config.toml
n_layer = 16
d_model = 256
n_head = 4
n_kv_head = 4
head_dim = 64
d_mlp = 1024
vocab_size = 8192
activation = "squared_relu"
norm = "rmsnorm"
norm_place = "pre"
norm_eps = 1e-06
positions = "rope"
rope_base = 1020.0
rope_fraction = 0.5
qk_norm = true
attn_scale = 0.13
bias = "none"
tie_embeddings = "early"
parallel_block = false
extras = ["some layers without attention", "local attention windows", "paired heads", "gated attention", "value embeddings", "hashed n-gram embeddings", "a smear gate", "an embedding shortcut", "capped logits"]
init = "orth"
init_std_qkv = 0.0381
init_std_o = 0.00673
init_std_up = 0.0381
init_std_down = 0.00336
optimizer = "adamw"
lr = 0.00174
beta1 = 0.9
beta2 = 0.95
weight_decay = 0.069
lr_head = 0.0215
warmup_steps = 345
schedule = "wsd"
decay_fraction = 0.819
decay_shape = "linear"
final_lr_fraction = 0.05
batch_tokens = 65536
seq_len = 512
doc_mask = true
train_tokens = 694800000
steps = 10602
dataset = "wikipedia_en"
Each number is 128 + 24 x the weight over its row's rms, rounded and kept within 0 to 255. Layers, rows and columns count from 0. Numbers have three digits each. The size before them is the row's rms in percent of the matrix's.

# layer 2 attention value, 256x256, rms 0.0999, rows 54-63, columns 128-255
098:099094127148130133101115152118126162158096139137113152090149130132150136117118112102133153169136141117149193149117121110138132163155109169134152103170126154103129121182129126086117137125130118107121122142138119138118138156147118113188113121155155145114116121094139125129130128113116171138106112140143156129129119135130084103099140105115135113133120154163126113136117105113161097085139
079:126092117142143123157098111158107112127100143091141141137101168101135102172118144130122129117132122099153109161113121120138123129142138182109104168139087145107124135142144120140093154077121103133164122104117174100130123142099140129113124133125118095115132099161127102124117109122119127107109108124125156119159079155157133094140156138105151147137120143158118137124119143136133056114161
089:033098143102121138093119136113124143106148132150106130122109133149124111154159143098124122156117091134108119110102106147142134116114146160150090098168136112102122147089137145148112120157131135144134150130088130132119106153181103125179151159107127104128150115120128122086090096136099169072097144130109091110136127127137125146138126138114143154139067142157117169115057102129145098070134
082:121066120137149137139102078115131150122122124178106129051093137167095153077100137094122124119163180108130140154087114171152134126115103120138109130126132092125133108132110119092129175117174113170118157108094092097149111129082132110173101159108094120133109143142123129125119129107114092140137157096131163136115174159121101173097117106118093136136105111138076125089177110136144119126144
096:126139119104116132095133157106134146143159121123114139107214159140126195107134139116127149145125131079140087132158146127105146192159108161131109140173128145130137143128147120133125148114106135073173125134107092131100152146086121099132115101164131111135128080082100125129109101128151136109135125127116113121136120125130164103159118098090173122132102155129107135119104148131138087124097
098:083111145123109142134130130122137128166078121088117115161124127120125126119125135133138110108135106154121172137149134093113107102117166155163121155153093161130131091132137133166141094145106106146110098130156128129091132147140087109109096079195147078136098137130132091136133131134171161080135134135106149124157120120135138111080161143130117131115132120133127107114108149128168179130141
085:125152138121158118080099157118175176154128110132101091125131144125112149153121122133108120105100126119130116120141156122134146095128123130140068142113097129143129145134148092150229133126092142140157145127130153146132160154093132098123102130156147113140129098075115143112112139116141117098136113146054079160154122168117165106143154134161122148120139104113107178133090100137131099142111
107:136131125122143115164094093123125102141137126138090090113124141152145118139125085111139109088145152126116114123131145159119132077137154146167136174143095164192110102127129117137133129113127098109150104108114135110136145163084145142163153135173116174120069113139116149104130108134105119121111095138142133146160150139141165171129091081143154125137135123101146147127146105158107184102133
095:130153150121165122157123100146103098109165114140085120123105143177129094104129150139121117126144131110140071100130139169116095117108129095128113153100094135118132125068140134109145092135161103142137115123101114178110151099078162172162123174109069122133127164134106126151120140128128120137135103143107137130173134127150124160147146067101137153131108103139131139104110078112146135092136
086:093116149145135132132116134141134120122143145083136099113087120083111100109134129131107117133111088153119146175126152115150136146114113157157134137160173164099137139098131158110168129118093155144118120134130173158136156158128112145117140087096131066123150144102118122129151146121121136135104135156138113141122162142098142119114172184135150140115139135146155134129118149130111121155140
# layer 2 attention output (transposed), 256x256, rms 0.0964, rows 54-63, columns 128-255
101:127132140129128125160108121162087139156097131083109140150105113180138103153135133165119118107096130115148123117116141125113156103107123142107126124150125066131123122109110106138115141180136129141132115160142105134117142208135109136130142113112163126111148099139115070126147101110146165103139115132114115102164083127113113117126108154114148102132168132173126143127151106134139110158121
102:171138092084110131134133109141181103143128109130154075136175177110124128167133094153135104143118122136085108147125176100123086125128091121067156131155125142158137157158117139119124134132136158166079192132150146085100083150109089180117081125135117114095137131143140145116170166145113110135130090137106148137141175139120147147138147111144156115129105122136140131126136124158139110120120
114:124126163126147152127151089122085125111149140148131129147109128148132108111104164141097123127079128152165092124119141126109126153116116147146132159146078146097122151109163140121092106116152115127133109158186102106163127082145104113143194128132128118146125104131083094167162171153114123110109137144127103097135131137159128137137120150131128108095163141118141155126105147107077125118130
108:102137146119117149138138163132136124104132114125102115115157133100145129114129101136164123167142173114160149143069181120134126124094143119115140141140150133132080139082135168144113155137112164136131118127104108095120124138122112208126145108115133149077139084167131121136111131080114107119117102155103122148101067158142152128113136110151117140121114120109169106151173122092132126086125
101:115088132135111120182150106116120072099164154107107130120128121123102153106118117079119079114160133134117145144111094170145091161101102101138123119091096130134126120157148117116140102115121148119141117122062166118115186110141137118181106077124117116114143119105103148146159174164096135091098148148145100122119124154166110088108135092111104112095106087132110169146115101075117114125106
095:110132153151195120104131186137112121130090102117115139086120123116106136142163120109082148159118122119106093136147122159118141081128091108132132135105126098118123099152098108163150131115121116169160127139098100135145141152117136129130053133163126109104105125168113141101133086142094143122121141129124157150115133136073161129126134136101112151137129139151154087140149118149149157104148
104:124103172154140085105152129116147137087128116153140201085122131131177140126137135082099139198115154144136133123135119168156113142141129130109142107108133118097124162127147127126116105107098190131150147113083129116132159085111093155114111117141115119145086105100125121135117165109066130151116145157096118139133087150140143108119116144088127130122093083103144122162144122133164114137114
113:126103105104125118138101113110132153110141077152093069135155141078134089123133112129130120127114116112093140135126138146169121193120137111119112126129103129150099149111131134106133121158119083121091117134139146111125128087149118106163133105117144150093176155110108128149131153126118130114119130166117094119163096168116114148130122138138119143089117130110150105108138158114106086080136
124:126119102092080144129140135112151150180137113142102125160164184105116113145147115133133118146119122103105127113166105066147148144153122133105100159138173149167087136109116158114122099111092118096101130132164157092139106108105090131144132126103128130135095179115118119152162193120148107152136127128154136111134156107086162098116123134115158098119105147157138193127113136122119137141157
103:111141135159189126079148123130114137132104126130140204109082094180105142135144126094144154148142148092158110135143106188135183111155155157120140174134180122143128102135083086101082091145155116112166137153120104145135107167147143083143132144143127129138097149143103118089133124147154108172143129104140129130149116128124082106131101143092165148150159159107114115124135132133153098148146
# layer 2 attention query, 256x256, rms 0.101, rows 64, columns 128-255
104:121067138140146124139118150123143135119169119135097147130118115174119172084137148079125158141119160113130118098139149151134125149156117115106133121136135119114133135155129101088153128107129122101158158125123126139149139147128115142137092155125163166151109108117138113120129150161103143058141128099117128181146101125089124156152145116140150143120123107111119133156129095166136119106101
# layer 2 attention key, 256x256, rms 0.0981, rows 64, columns 128-255
115:150131130147123138152143117141138110120138109100110115138118086104090115080129157139146137086159149138106148122125101115147142136123145110147113107137129132153126126117150140107114130141113133124150150162146132139114109111142114124108124144134116128100139158144142108130111139093155131111140132094132148116126151086120077120150141113178097101096169035103128073144120142126139151141133